Part of a small language model's weights.
Size: 13 layers, 2.23M parameters.
Architecture: RMSNorm before and after each block, no position embeddings, biases on query, key and value, untied embeddings, normalized queries and keys, ALiBi, local attention windows, gated attention, a norm on each head, value residuals, a smear gate, an embedding shortcut, learned residual scales, skips across layers, capped logits.
Training: a variant of Muon for these matrices, 82M tokens.
Each number is 128 + 32 x the weight over the matrix's rms, rounded and kept within 0 to 255. Layers, rows and columns count from 0. Numbers have three digits each.

# v: layer 2 attention value, 128x96, rms 0.2, rows 71-127, columns 0-47
# o: layer 2 attention output (transposed), 128x96, rms 0.172, rows 71-127, columns 0-47
# up: layer 2 MLP up, 512x96, rms 0.239, rows 0-71, columns 0-47
# down: layer 2 MLP down (transposed), 512x96, rms 0.0966, rows 0-70, columns 0-47
v71:147134111134118132164124058086109144119156119118157103110111116117148090065138121123115117131136095142138142100087170115082164110081107179139098
o71:098208164097112172124093142146140138074142145169124096153119089129112098126144131152120090158091106158140157140117143097101075147139130159124114
v72:171147146135121131213157084131157084123172170109148068111154116111120144077126151139133132143056206119137137139111159142112183122126098114076086
o72:125130122122124078098148199106105133122128130123111120133080120151108127133129136114049140179102092179128120142141120087103129158083132127104136
v73:109139180164140122128183172144156130131098148103118075139056171099118080139103114102141175165147109076200150142132153169136101168179093096109121
o73:181156055172181089197137143077142183124154103091168145114116082116178055053098096173101034107140125103151170181155106176124127083072148082077124
v74:188131099172114080172076136167149099126120142123165060111107186133132139137149174125098133118075167153114113097156140193133132118132137129185137
o74:120083121124130109107155136130154158117119164109106166074133122150107158141162114114092145154124121134111116140164102079093139110124118184119135
v75:068034093105135147112119085093159138183096098120145130125165145130117092165130094117133101127156108121095109151144109088058173133132185084121132
o75:158127178101090153107118117169108064173125161112158154154073147098101158129038172152160188085070156079132152096176110139171160155138080205145170
v76:184165163101151151148170151156129110070125201135139138104084127156129160099126133148158102113132151100073179077108145158186077152070141128149111
o76:161112121118114080129065108055112178137119065151115098110162064070178084090137094032096152086164127178092113139214131186044165084154148151147143
v77:113126155123093124138120123091136128094135119163124118065099141148125141140132166134057112120137092141106128145053146134178143120083105131141145
o77:118145168101105164132115106138129119133129127147113058164124138131150111123121118123135146124136137150128150144166140136136140154150139132110120
v78:136110150096131128097142124127134115184120181157124197129102140115144113036106081139088143149077129184156109097132073120114155113128129107098127
o78:162200153124135177136091246098118150141121070140146117129147114181101128145122084130181152129124122126127106094076184103111154039116050191155150
v79:087142163079186146101138142172095106092108163105126148143114195133162130112144160172165158088133165088084054082118116111108106053121098137162126
o79:113141045177088132123104078054103127167128049163069108101142130135148131131184093082096050124085133178127152136207085176122163180156165044063077
v80:104138155162099113141144114120090172152152106117157145117113119119151142129083146137155089081148113145145153159102142093138084138151131162121129
o80:110169109082163091130146125096151131082140121142137065107150107128104059083203116110146101170187163149113091196131142156172105082168100128131168
v81:139137147197096090146138107104112156100101122144208086094186187143077116176136150153144078203127171090099085110139104147131160125151140134097147
o81:126124094129123134097133115137121113100112154114101154124110135128084109117136153147108157088140102142117134116150139171127093118150118152111130
v82:126182142104110079198096107111106121074149161182101182133148087115124143091148170102170103145106151100117140149099155114186132110140082143143163
o82:068092128166114145060162106111123134133136141120108143127112162135130078147154089182140187154205109130080106080098126193136061075118152115101092
v83:101153160100128161123120140129156146101131149072122049132064100125105093197128123101102143115174053086106161153107180098128131056155156123184041
o83:141131124148155128150095138128119139121148112143121178102111139108136142101127084125146108103111150108160146127128126150127137118094137105110132
v84:110106097102177147155142122110160128104133130152088108144122158113112127133153142193115144110156166150156121089123127099071079141145102116116124
o84:157143200135105104111077083098071106122150128141169117157094119151147167084121076119132144192113120135124114187095141106188144086124126059081122
v85:060167194146103183125094099103144073122115092136114099094163149172098139159139122090157140123101092138091089160176139118109128166176111104150121
o85:125057124136104099125166101191156109138142137118155177113083092133147142128146164164105080140104183156102166120128076133153093137116173164092118
v86:144163144159158134086163176180118159157085108108131149144134062067081109184116152119126145137190138160114130141127178109117127155142139087165106
o86:127139106090122161185164146160120110143143178112160164117070197138151139144120123125147150104107135075128123127168110136085105147120153118157121
v87:093154120093101110076125079105106167153086128137147142157131117127118116134108142120127153131184105098117139170160118164156123170145123098163117
o87:117150155159140148134132131153141102168143147120094149134117111111097125126094124137149126082139149130131167131134140186124103158115113146160157
v88:198193132199125077156092105131151166134156128206153098148086101099124053078134162105088147148156169072136173122130169089123096102096178171164180
o88:099091081133182108124173145143149181069105121090065087161077151142166117149209097127114177143176049174153253139108156074122103080158081137111039
v89:177196130129138109136181174123066150143097069157144176117095137084100096160142148148102107137213115121164115200100157134119134175146169124090123
o89:097124120139153152171077049111133106108149145136132173099114147156109065134151112116103140151105101163098129127212154181136060132126094064117162
v90:160064135128144082109094116104129181098103130122155122104095150104150124099128102148110121096115111110089136159117154136104136123094155129162125
o90:145151158134143109116128100131147145093140112122110150131139152123154121130097122123123126137144145156148103152170156137144145150146130151110134
v91:147152160153152185127072146084114108152148128077160133090114101110114132146134085138137106129101088140149137198147141143105141174087162096112079
o91:100144187068149136175135112162119073061140147175176126148153125083158124106151136149117103087127162140123072117162132143142171142124135110133168
v92:073116119142133107157121072120168069097100124080135128127153138161145126097142136139117120129115060116117100125148161102134104128176115087120097
o92:122093115139155221118092149143122176110107153168164135120107123140133090147160141091154059081096146176140077091112088107130094160117111133107117
v93:127165147116102150124096120122169120143126104112096155123121113124157117076116139157170133099120111103125121093121172080152149112082151146058118
o93:146133120131132139148132105111127159121131138117143090138125131137103117121162147124118107142103115142133155169118126136106092162119116122134122
v94:172149089156151069173157142208091128152098158166060095118193107126100115117099094123146090146112167130167111151120105157124114194084187125132136
o94:135089101171119120125130146130134096108093127101129172122094129126194133178208180118151157128149138120093097092115123117144158070160126129075105
v95:083113165165141184129103172137117132132092118114128159087151120089130139101103115094181117182150158136102128050188106134136188146138113133119116
o95:136125090077114110141155113122128130153123120118178090126123168164103084140105131165151151156127109103110119132138115147110115112153151152135107
v96:095171118164164080164179117156128143086146085128116107104131169153147121102160172128174147140147142092131122168142137125146089109123109155125152
o96:126149111156131120122070145107131128144140114108116128135113188101148133121093123125113126177120127153108129170117115169128131159120081147138087
v97:147164117119083136165161132142124116095089071175099104143179077116124106161111124135110138139158113139187092165141095161145124153115184120077141
o97:135074179171191159148075063090102030164124163168103135147102106100103115157165193122098105119136169159079155095124155100136154175128069124144159
v98:082133075091085157098103130098106134131121124082092120123146100121139159115099080106156145116115100147134086152174113127046139128189147076119185
o98:146111138132165141143152103145144105141135130116144119125154128164052175136089140154135115102077137113122116083106123086128135148122130128175122
v99:133116122157141169138121151137153095145135132162126063159134136125070133163155089132144116145132181122090127121183104102103133131121113133070147
o99:135103099112130108103166130169116130147116149098112104121130155139091139144087164161140152132098151155123114128120107126120160150136142161136132
v100:131149092120121124134123123194138206133166194131125097141095117171162093106134162118067173085138138115108193102121151072144055105151067144173153
o100:101136116188131087115147148114094123106118143106106087152113147127173167138099081071185136112157091073180160119079088083113150107123128083133081
v101:171095113140126106175138094107166169060097180110087060138126128140134097060119108119112088172129130152150147122095140095160082220187113123109085
o101:149165122181127134095070173152061141119117110118138156102160165125130099143084131117083141098131048042173132137066182120075091075132065129153156
v102:180129072133124113147085117101172156138182146144081069122077114126125072059138120109079127081129081103134145144154133080118116095079129154116141
o102:105112108106146131099114146169137112106139110167132138151107170120145146142135113147147140176101127111147142127107154086135170108135155165151107
v103:121151168115126194130080125145087104150085105117194207151137116104185155125104148119136164138153155187153114107166159183161159147129118128116114
o103:090123137133170059130159121064084134103141143125084147069126069132054100153141134084110074113122155124127161107134118160162046175097087175105156
v104:118124167146097095117141139179131176116094094179139209119113131151126113130106201113172159136167087130067180127148132137120142110110087116156142
o104:135123119121107152106145090119124110149142151093145144143107138113074118139099133188126129125144101065149152097142112218103138127145187124137083
v105:106165114130104152160107144132105110105163120114097124149162151089125130138106157118127147162157128155067138139116109124083132106098088086145147
o105:102113130141140118133148178132131101097122129128102060143080152146120193144121121191109135178119156092147155154110129144199160099097132065103085
v106:189141124163129114085064126108137096145158128171191095110126087169164120133098128126065143126104137095074114125114160092129126123120116131147101
o106:127098127087117123125140170162152144142099132140095092193143109082131156143142130123140176134188114133146154075125117076127183090145139131136139
v107:145150100154105125107099128112178142097103124142184129113129128137066139090132162102108128088112161090152136128141175132133143153100143144128178
o107:113080100139118136111144074131163144137130107128122198116105084155204129115145150092137138118122118137099185059100091102106116151164129181168139
v108:129115164135106125132099127125141165088129167108165159074086070123149096097142125139118130142193155140159170133137140076166122137126145167099114
o108:123113068113183074179163057096089155099142087074124128190140171133114097073168113110143130072166058076154160111067140108091122157141117106177108
v109:173167118110147089103136189191130132120129115140089133142134116114120129175162169127092162168111154139200142118092099113132100092124080099093131
o109:127064077175105093152146139107143118117120100115141196145111167136155221157145120116159159119156099032115129092078123130157218075121213059107078
v110:122171120135115109147136144182140113133170146101090112068133126102128131188105129139075087144137123166129159139134131133149099171142148059117064
o110:159120179160183119155135129097101124149110139155172112175083145106191094083182126170111152115138132181150062128161137106145144103134138152118208
v111:109108104063119140101111132057121125136143130055185100112163131161119138134135104100124095123109130156115115146131185051142139161160125138118143
o111:094102151106110177113130106150117137091143137163120127146132106122106083130127137106105139130062163111104138150130110116124099148119111170116114
v112:160196119178076114174143178234087137191137102140104115109213125110092140083122120121108108187150243136151111149159148093125126145087086115084172
o112:117107109158145112132143177126117074091113144115131137122090135141120153166150154126118142149091108133088109132108134108142091108117120136141113
v113:149070127092196086125141146096102133110135060090126112107055146141141124119111102123131114101170073090200176061083170144142137138178142135170147
o113:135182082120095200165145117109163221173144091108148201113164172139119130099202105134155165121119104119144157158134088201073109098074159110166096
v114:143133121132080111167108122154101196100139118142147123124123141109173118025106149105144153124149086153143122158142110152154129147119069099127162
o114:117127127160196111134126124088150143171124142114064139134173129163120101140150132149084105137148122085155174124098119199131098147114152136161121
v115:151146163164097035114106112137142138160170133130123073099112146167113125107143150156102098140133154127168138102100132116150138155083140150121143
o115:132155144101102129126116152135158164146106113126182128200100106116166098096084107088095165177188126137130180187125117238113119094169118190183143
v116:140151137113103162117077129123132130111152119157132111142148073142135129134139135042169111113091147113095106114163066097094131151106135101136114
o116:113143040142111175109115181155150128159096114156085084135166194144121120151138137182141120141081133115126128097143147133105148120144164169151084
v117:112101112099132126177117154100094074138054147111087121162148116135145149173109091160156155106111106077099126133133072125109128101177156083121118
o117:113094113193149132073165097151113120179145104110191146072191177128055136150100147115097128072112150146120091170193112101140125129118116111107177
v118:093115099115098070142090054095177164123149099097208070110127064153135153161131109138142127101058175111088109143124119132110133166095134111147183
o118:103123097118157131107159094154116126127111164149049101124155140128111135115138131100096119095135154115110137117115107141093135174167088151137102
v119:077138143090180102127127094128157107079236098095110093177026098144161070106116147132113165044155000072142175153104163156162134045128113111130061
o119:142145166128130133152093127102125139144164089161162153139140126108154107102104098108152141140117116162138129156109125142124131153100101129135147
v120:052103149062074191073111138140116131129114069116147138128118166137138158166095132118097133141118105144061148127113141138107158127147082095147141
o120:122148144150122126165133156139158120120127144137058112099100087124089206104093122160118146081077160109150175086168131118188114156085145146169144
v121:121136175194118107094148090137115157113103142171163104103174154139123114126087114118151114153116178146123122163112131135070145124103096175110133
o121:111116136099116141097149145126122132093129150123138122137074088104110151155138125129096127132155119121115129114123143087115080147139115121124150
v122:103171101112093147107126150130114184150145123119131142111119165118152174116085113126118137102107135134139132137103138142096121097144141099135127
o122:131118165165164108153132102111139106111133143150125135140069104147099151111149116110101123124123105162123133138136134085111089124112144130142149
v123:169141167153134103063109190094131113091167174117133143139117070176132147102117150109058127162134110170164096127133151088163144152098084126138151
o123:101091041127130135162142175116138182102107082129135081131151173108161101148170123115142124067153123063157194088110124108099140097144159163167107
v124:095137097150058160094121110100094163143137096103115089154117131122148095122122106113113126186158174150154156197126095091108127162101128112147138
o124:137201157119194113167150179155097106144111133126059074167153086133101173113132148179153148099096120126166132117036170110197122125105089107123116
v125:120114132083139187089147124153095124187122115110097157150177177177105151177110109123140126154094124137122089090142140164144125130154141121114118
o125:149139160103087127129158142117126111118129131181129145135130079099111145143136140094107146117152156103119141154141105112114117127087118122118132
v126:133110193109130133141138148159135121111134096117103197097098132112126091126120154121078158103177141150148172106131112128153128117098155145192054
o126:129172106111120143144139140126120144125130157105133101126121105144103116145166098174161131107105036091168139104123129075078106155133135135115092
v127:161126101189117111146123160144133140159121186146208120115119140126146108139124153127127177152094145112138151140117082107146128168104149081119085
o127:120114121144134124129113132140119114123122115137101145136140145147140136134117100116123127078149106114123121099105140134093109134143110113149117
up0:130154122138172085132173065090152138151134088139096160070109127095135147143112105115115174142143141102139169139114139070071185074097109096095169
down0:176160107173175100121143154119103094161165097098166096140090171076125110105112097127140153144120114195129144086120089123153092127147113086104183
up1:156178184145086134152155087133146156104135114138122116129151142114172146073184128133108148067143087212133143109120168048098130105111080124077082
down1:130136096125119128207122151122140183080140142113145183153107153133198098139165163118119152100126163116116083094142175103116158160114114138140079
up2:081150140186144155094133125159141172139111153140103124170149161116153171110106137105099125157180133107129124096139130115110177177115147221115146
down2:058074121173101153107156089190122132173139132096059094118185081143197163182142159072146134159179157152106144155122150192058153161077144162129102
up3:129178119139134107117152129127086120109072172133134151112089109158154163122126135150138126116135114122134170119117091099146098170148122088155118
down3:123142141126126157183087108151101161107114107159113136191140147130085170147166131130156156080123115142125094131125154109133114102129093141127136
up4:135156144134120107113118139153129137147088145071084134111164058154177088121091147124162155081111131170154153128041096092134100109126130141117128
down4:135095078106131141157143161115184107102136151089137182109132153169163126117123131122193111160160138117116180107120132155126063125166078082114151
up5:110091101101142183166116146133113159109110129207159111150166111136185150135079088157097154229135075158085145192088072072176128105133139139143122
down5:133148096170169121166121125187141143183078130145147115136098103110138181153138101145195127157134134182137115144078121061084138109138123111145092
up6:110129144161136155125120127126103151162169145166144076060142129133101136126039091117056184093124148165094098121085184106151151080150135153131140
down6:076176155102143096186159140146095148146127114158102175173178150121115079116079085094139153086147150139126178141078171148098084150191133107167169
up7:084086126173107127147125133172137119137156104193115113162101127150149112151105049124073126095160147093130148147133106092104068134135097127079164
down7:116151126112100129090090196131110081136105135087084138113133122155142148115100103094113126189115181130178133161161076129116050151205158117139120
up8:054155128089139147125165139119155138115149111129162101196144110111108080162117100135136129167104131109114146188117123172084119182147155129121098
down8:136204125108108113125156089147119116140157118160122118092092088112115133168185135099169125172094135156137139100173115118140129081172135126119137
up9:152126130126167100088156070083132110112093153200138131071128146184118094125096139152130096123100119172134144127139090095126072140122138130123090
down9:116169106145112085054151124105122182126102124076127144069127186167118151090082085166125166104134155134106174086111096127125149099118129133136137
up10:048108100098127155061181114173144060114137126154073111058164080177106180255130171095185121148070138131042076074127112067114122141167128080166141
down10:123097150085192239155154041155124127146127163121115125080081111124136124158147197138126156093079120114134128079155141149106116087145123125129141
up11:124139129151067126085154099153137145144117206139103159137098134088141139167139199061106173108118104136147107117136136106107115132125167143107083
down11:085112132161105065089120107181124147096106110075110111163077110073138156145153053124163121135096097128101130118102151107130170167138131122100158
up12:158084145146132164118094134093190148113130131108154127175128148095085106126110185177111123085070100179189104103119126110143104106098119172115124
down12:137095087194096137145180062122176152076130101127136105088130062167142130149133098111098157074159126174139137139145117111122118153114114165166139
up13:080074131148149154097129119101097098118016112108147152141079148071135128143123095147124165118181088183136091138092171157149097093099119105100127
down13:095122142111095163083172142157067104135092198139255156098107179072130213170044146133210192176115110110211123181076133139092141117155081075099141
up14:129121072133117141133109150120150127132092184130114091228058169144147138135092108149139113061138117116095103091125107149129149151106114064106134
down14:128136094152154157097126148073119145183155130140114138153079091143122069177136197094149199134082061153131056143117154119137104135132126150118163
up15:119128115144108126166190091121079170114146125110086165128104091168132103125176137145113113166108129156110162126147156061128107151128080111144125
down15:119120113120109159129098155105133104153148060135168189128135191078029222126232089127112146125160158064100123110173232073095064117120093167095076
up16:156153118128147153121085098115119152132096077064076113172122106161125156117158122149158148148115121146070165115144121086179116087129163109057109
down16:088137154195143149151163127100138137135119114091094096167070149141124074155160151147110136176075178106093151108121180151163131138112184078131118
up17:110101128152153169115133105107103109120129151088128109099133137165192153121229142104113164123104099124114085124151122108100113057108107072203102
down17:125122085138112161130059132104045097148157138107122108080171129166118178118144171165103199157131099101091135166141095119121170129066171133134127
up18:135126048159068100139131088118148136152175161119079123100121109145114125164179117143150166136126138122161114091083095164152143089152112218129157
down18:081125093155120143076156119159148058098139131100099113090173127116103163084111103099184142146082092105151126137101110154095124111115083124123106
up19:110180129155093194102105185094168159214130141132156111081089066090141144110150156141123047107127072150149127076081151197105106102133166097139164
down19:127097124137112127152134130154113186128144177090139158152160111124177140112125119088138116051122116115183108089103102111095115104154077080084179
up20:144123131160166142083123113118135164111172167141094086136160095083129081134166142160107163126124157088132116095165146133117099077098128160179120
down20:139196064153117148139100099095120150063135139187121124135129170121105145150160171122101134081103101085155105129117141116189158177092131137153098
up21:127118119159098077154165117197166150081184137121142105171106132130077115140144095211152159126132131174145139119087155162128117149151145124095089
down21:133125092140162138136150149163144106116080112123148135121116138165117153054153144123144058121082145116121095154116148123106116135119145131108123
up22:095134116083160130095131130106122143128138152141103143118126209125097174133131107100179124165129113123126160120106159098143162124114111179230097
down22:186067087114102105118101147134146125120106163127160088126137117124080071157095168131137153093110126126144103137157114065174128116126137063093100
up23:176060125142141146142161101174071157127117172158110109120092123113141145142206137138153109125141061136093098139187221119115114101099094127183117
down23:169099101114105207183105116116176174107121208131141085153109104132121181135162206132112141096117217079227118120087174091142151108147164176146100
up24:031139127146156126171131176127094139125176096100148136123091143158134131169201114136112074103112101117097088167156119067115127126182165134093117
down24:108111125109105107176123092157141096171105137105132116149162132141111073101092203127206178168127115177116169127155125162144091126135095121127128
up25:140154091101074108094117154115133166114080128206190124103175139163164114129085146120120107067093086106115104098112165099107163123167166164134153
down25:164126154144122116106153127114081108058158168122162115122123104158122105065108110143086103096168139136153078111072104111119167109138073147142138
up26:108115109151134136098076098170133130109190191120154073203136110122140104113144145100120163079090137142136116089158180141163149134116121162116142
down26:160098100159181134153140112116119092139100116135133147142130138113140105143143149152130113094088129169102116109130094092155192204112159151164133
up27:102147124137159155118125062119054072083105156110131141139149121161138163165143130116146129124102138144148121143166161144153123137177147107131084
down27:160160147039170120151126187162151132136130099141131142141151159121152169153121127173138117106192147136144078121087110115093134129131090173111121
up28:118225182112040165165145083127177121072140145140152102137104060114117097166110157106150134143113133147192136156159095097180030133147098049074121
down28:113133106147119167102087118103155137112158084101117134092138130103153102167077136106071128180072156125106146129151121102114107091116149186107058
up29:096143161067094157118088104132087139155170185164096108103114136133050079147123118130115066132181149160188101154151134171048120134132130081127124
down29:153098076169125063109109097084127140109129162138144071130135110142115103134106127124073127092072155143157135122160081175149165087156133095176166
up30:147164160095171194146088016132154128117118105167123132089136152115116137103122087065174136114100207154128124123135208159148133131076216099167073
down30:132155144099131169122132122115096117146132134078128138102094123121149111146143101117090158084115136146179167123090128103127118108104167128134116
up31:145080140181091112087136133155126182093136136106178106166130153111148134133143116085168102115119152087148115079121125105187109112165118134096138
down31:116103151170138097129100145176167109117136152144112089162183135053132160136126084125088085147095095073102148137090118127097113130166151112112186
up32:148122099171122068112119111141119140152130091095134122120081174111114133137155066157056138117113050158127130136134088102109137144151145111181123
down32:093124095106082059154144167112100131122149045139111169117106183064118110132206069131143144159179168084042157113139157111092197086180143136076086
up33:123091133149086094105146123109120153112135115159159134098128202150108114181128094145087210110119106110126121083153154061131113065156084176156152
down33:116112132117119131150119129119188109161141128136127139114112169122057141165147132098119147091189107096140090138127189179128126116079098159132081
up34:127120101094165190131157072063167095119121166157161116177157154176124107158128085095103152150168101102117148083090158118158063166188135126218146
down34:112146117147152127103092085071128123115139147102090112131089142210141119102106106134164112160148143117120109068074136199153109139124140138155103
up35:149125136129117100097100146158096134090156125133133129139132174102160139163187109116061116138110112146153211129107113093079160070108140094117089
down35:108163113071155134181150124119114131132154150157115102139125132173112129143160158086126134158185109161160119090094184085060153149095133191151138
up36:168134136142133141131107079157140174135148177164145146171169068113148110114181157211131110093137115137123150079109093104191078118073126095167146
down36:083151133154154114154131139141132140112164195177123158153158118145128160177135109118159121076071121106084114113147147061068080169164126091181129
up37:140086101094169131155120051112105164133142128145120100096137104165088110134118144087088080156114129099137134105112114106142084138144097130175146
down37:148112140163140127128101099094114193133094139144145090106128105172114145085129131118104097129117121129159135114139099088182132071065136136073146
up38:124138161180170090126134101148112106145169070185154059111163101108137116102127138128109174158096053120122136113079163108207151098152040174096106
down38:135113147128126151125155093117178118132104159087153062152117153161146169144161181150107113147091105186055133116161142107113188119105184116106162
up39:136104101143157122157099141146114151116130083141114166148145085139103134122170087142126133100151143094099140114125053125107085137184111069122106
down39:175147140140148115123118128182119103112046130125145158185104149130143112056148101151165113141130119133129113131122121125122122166108095063100105
up40:132162161178142111125081162140137138101128148159098116102141130129202125148107129140087138146154104147107198083154199142124170129123116125114134
down40:134141169148122134098090182114120084093129132089031124127143182145127176112094168164129109118126154134147131140111131122105111103137145146144106
up41:182197133101072163164082085128106113137153170119119097154077117134170132132133107151146170061199144060126136127102199141146109107161147127138128
down41:000120139032036140083126112108143118108098186091142138158203145073113114143118113173123149101179161096033138129080213109122143072093080132119098
up42:088158109157153133161147125130174165138144112138120142158075084117110145134138128084145151113104132107140097146118131100124155122150109119146173
down42:187119105148089111164161100104161162075110127139150165070147110140189142130161134126084159126128147121178117077150154163130169153081093158148121
up43:091105142105143120143092122078161153104136041135083171116120166151103059063123135150106067166130087126116106117090138174117142135131152182144148
down43:146066189150134126116090161117154138164142110157140151138096147144128157130120107130121107129153108106103147122075110079092129136163099127190143
up44:144075122132051139199103106147107088126083124094112050148087137137204117146095103053130130164101110161101216081100142165132117151151102098096125
down44:146124132135103148166141107119170103149143090115106101094135125156103160144136116159088068190149123090116161140134119147053132156137125101108137
up45:100120165164155160097180083126112081122129152130125164148147147079178147146155122110108191113040113112202146056088153068167116104114129179133142
down45:187129139129148131139118108211085059071110127137124104130036142131150122075162123127109154118116129166155162116103092119145121130154191066099205
up46:116099108128110199125170058120120119133133136162080170103172129153161135127118131200153119176175137138128139144135107112134155112089174167154094
down46:109120158143130160144125107108084178123111133133079136114148126160106139097151143069071098082227168118133163201079178113118204181081120132104072
up47:126140116131128142081138142149143169100146131119125205086100180126110061129108125146109174131069159137180129134067140043125111165171171163072118
down47:141114140154111157182125129166181081079136146139081137156118114087130126082142105127192075142123159096151117123141119127118102157144144073119119
up48:112087143183145163136183091162117160127140105141089146117123119131042120145119150112117144127082129110164139067142133142135131113109135071114151
down48:101148130190110181141169113144077139112081136103114138179090076128133122093134152095133068138105148179164186163127056090127111152141089166078130
up49:055107107126104133060136072149152148095095127137142126089073115087164148093144139145110085065113147135087149126155103117106130157168121145108124
down49:125188140092071100099115147194101218141153118148154126118058210160147126138107051149147210057156155208194106099145145128178056219090131154154080
up50:120125141125115155136112144072070185117172155179095074099088142113158105091096114063137077099183107092155113145144147149101160139209084111177078
down50:139102153133110114122117112132173166127096170130110170193117084103105198135096158138105089168095117069138111151140150085146148165119123147109133
up51:084167126125106090163174152102094136123147100149117145141164130143162150108120082180131155159180107076178160105159132167138105098123096118141074
down51:117149173107175151158090067132127097078114149164130153128118085108097092163159180116153143122092134147104140149090105169104094098147113140150129
up52:167050169157136110111156150126140104133144136082141091113122016114114108160145121140152090118127158117089189120101167113136153088194114140114136
down52:092117179075099157155102089143099079138162150136118067128119105115151117131145160105116102150105150085111114128104156104170158083108132110121161
up53:112183151104150173109154142095157173133187111163108133134113184117088154110151101145116105178111133114146149165129178148118104104147100131091117
down53:106102104082079137148169125173116142168125107135110096101093119114058141163171118105135152123101150188101144101163113171100154163144124140148106
up54:138138136140085146174176114110156153097147132109116094122044094130113116135113164071114175177151084149142118146074131196165092160131137097113068
down54:131104171152187091153181150113139091102131163194171126161130100127130117156151154155104133123079111188091183040154093136069138118153082094105204
up55:122134113144107174105082162129179134103093120084185077136141169131059087121145177108194117112125103151181098153136152095108128130144107130112112
down55:119125160133153109089175168126191058160157141139145155104156129130124101142142117101106120186167147143130098176186136198107159156156151136140108
up56:083162123149137156078200139155163166121118113130105085090134083162182183094126165095189122116110124073138130140097082203103100143117151087164195
down56:142149109128149146110065131131115133083103107075091191095157110136142124132193117145117158142189159095115120109097119132079145163115161091135136
up57:144092112151143142085122136121152157121154131126076157126195089093134083117131108212132106125134181104135147135135160111121151092156137133091144
down57:113085127163138101136151129154103145113130120112119115193217123054110155084155147181138110095136094095085128210136118132124137166122082121159181
up58:100123109165071111110075121142158117079151145129138125168104132133141118111130148111100137122137166087073159113128113128120141144111159079118105
down58:147107148143138121127108130135132098137118165110118137104181142099150140110094134116149128125089172084118127112063166173135082165111093147144131
up59:112043093146098161091116107110096073093181165166143125180089119119101136145128170094131080154133092117160092117108099125140079114115126109149144
down59:080097121145099094145131129178148099156104091093102103088177134137153153107145116122137084112197113164119109106160143084108135112147111151129109
up60:054067134087171159207172145100092097139171124112115147137074092101050108172113119102080126138126127080095143095076150093174099191158172080164139
down60:113103170124161159092105159104152128149146101170096174107079107163126155144157142212171158121144110144112145133111134126105130099139104155131130
up61:111153196135128186091118097142168121065087105090106188160113178097089109192154123078125129139155131091097170163153182062187082118156173127068087
down61:128123118135142193068088132153137128170140170134038119107072162134129157119087166087116117151123076133183127149107061138095098111116090137132120
up62:083072077122136163170138132098112146150125136118146060117105070128162139169124120121128124116178135126128180134137163169147053089129115129170115
down62:137107124115137127105133144132110147132140134162106132134105078146112123099131122118178103141173122135121106072100117130131128082128145112090162
up63:131091149148033125095108175113066111141137070139113092164111074107140142170161070149138136196142061109157138137144102140129116136236186146117108
down63:097160130165101122068163126117084086181162129084157084120114144147106144114083121069153127175100107120166132143152087109143075137124107117064082
up64:114113081141189155068145135129153156132148101079155098117184118095100118088095202100107173150119136151162163142166095166169125132149091231113110
down64:107122079053133221040104114130080181176141097079124166107185115115157130169117167164062092151125070137111096091124093138152132118076116139130086
up65:106103126088106117085114168114149108133105140103126153125067171116160099112139087159166147105147171100139158197137147142119154057111117157163076
down65:089170115082159144187113143146068110155149086078129163132134112165152131101138139117187167103190058104115155123107092168137164189099120123150050
up66:059104105132086169163116091070097160089156057142171163114136119104120114067112118081108052152154038136063159131132122144113131141148119084130063
down66:158123128168146072097140123092134109096127146126072120120138150158124121119113167118115141151148080083110140093140108142136126159104164135096122
up67:137143064154136200098117137080094136132135099154103106142121126130110093081195109160138127154168108113124124132139072109129112171082130146174124
down67:155153053110114134109122137069078093164108135150133125086124077126094162096122143117140164086150107156150079111137104128110152151092122141100128
up68:078151122159169137105087096159132150183091139153154151133112116114089150123110158089090138141047090117152148130140087150115153113127120101125139
down68:134071129109106123104138153101118160107113171087092120151179101147153129162140163108130054117132185090157112142170133154168141133127116156090105
up69:112173086151150160057080134114147127169045142161166104193120143144203127106182109141039098059111042180079082158137183146100143123096111129165136
down69:116110106138130151115148140147137112127145137097113127118116170103118090129155114161148195157131128131097129126087159143139083134124107081154138
up70:140051092132132179149103135163135175163133034146126076174116158134178110136088122158153087171177158167137160032172143148149118133133103127096091
down70:152091118130136166123142082112139110134137086102112100168133120110096089170120137145112155132106127095130083143086127119168114180133125132151127
up71:145168149139192102111177123070163136113096146107138136119102132113128196183209065157122092097146141130120122098076053037121128113113169160194169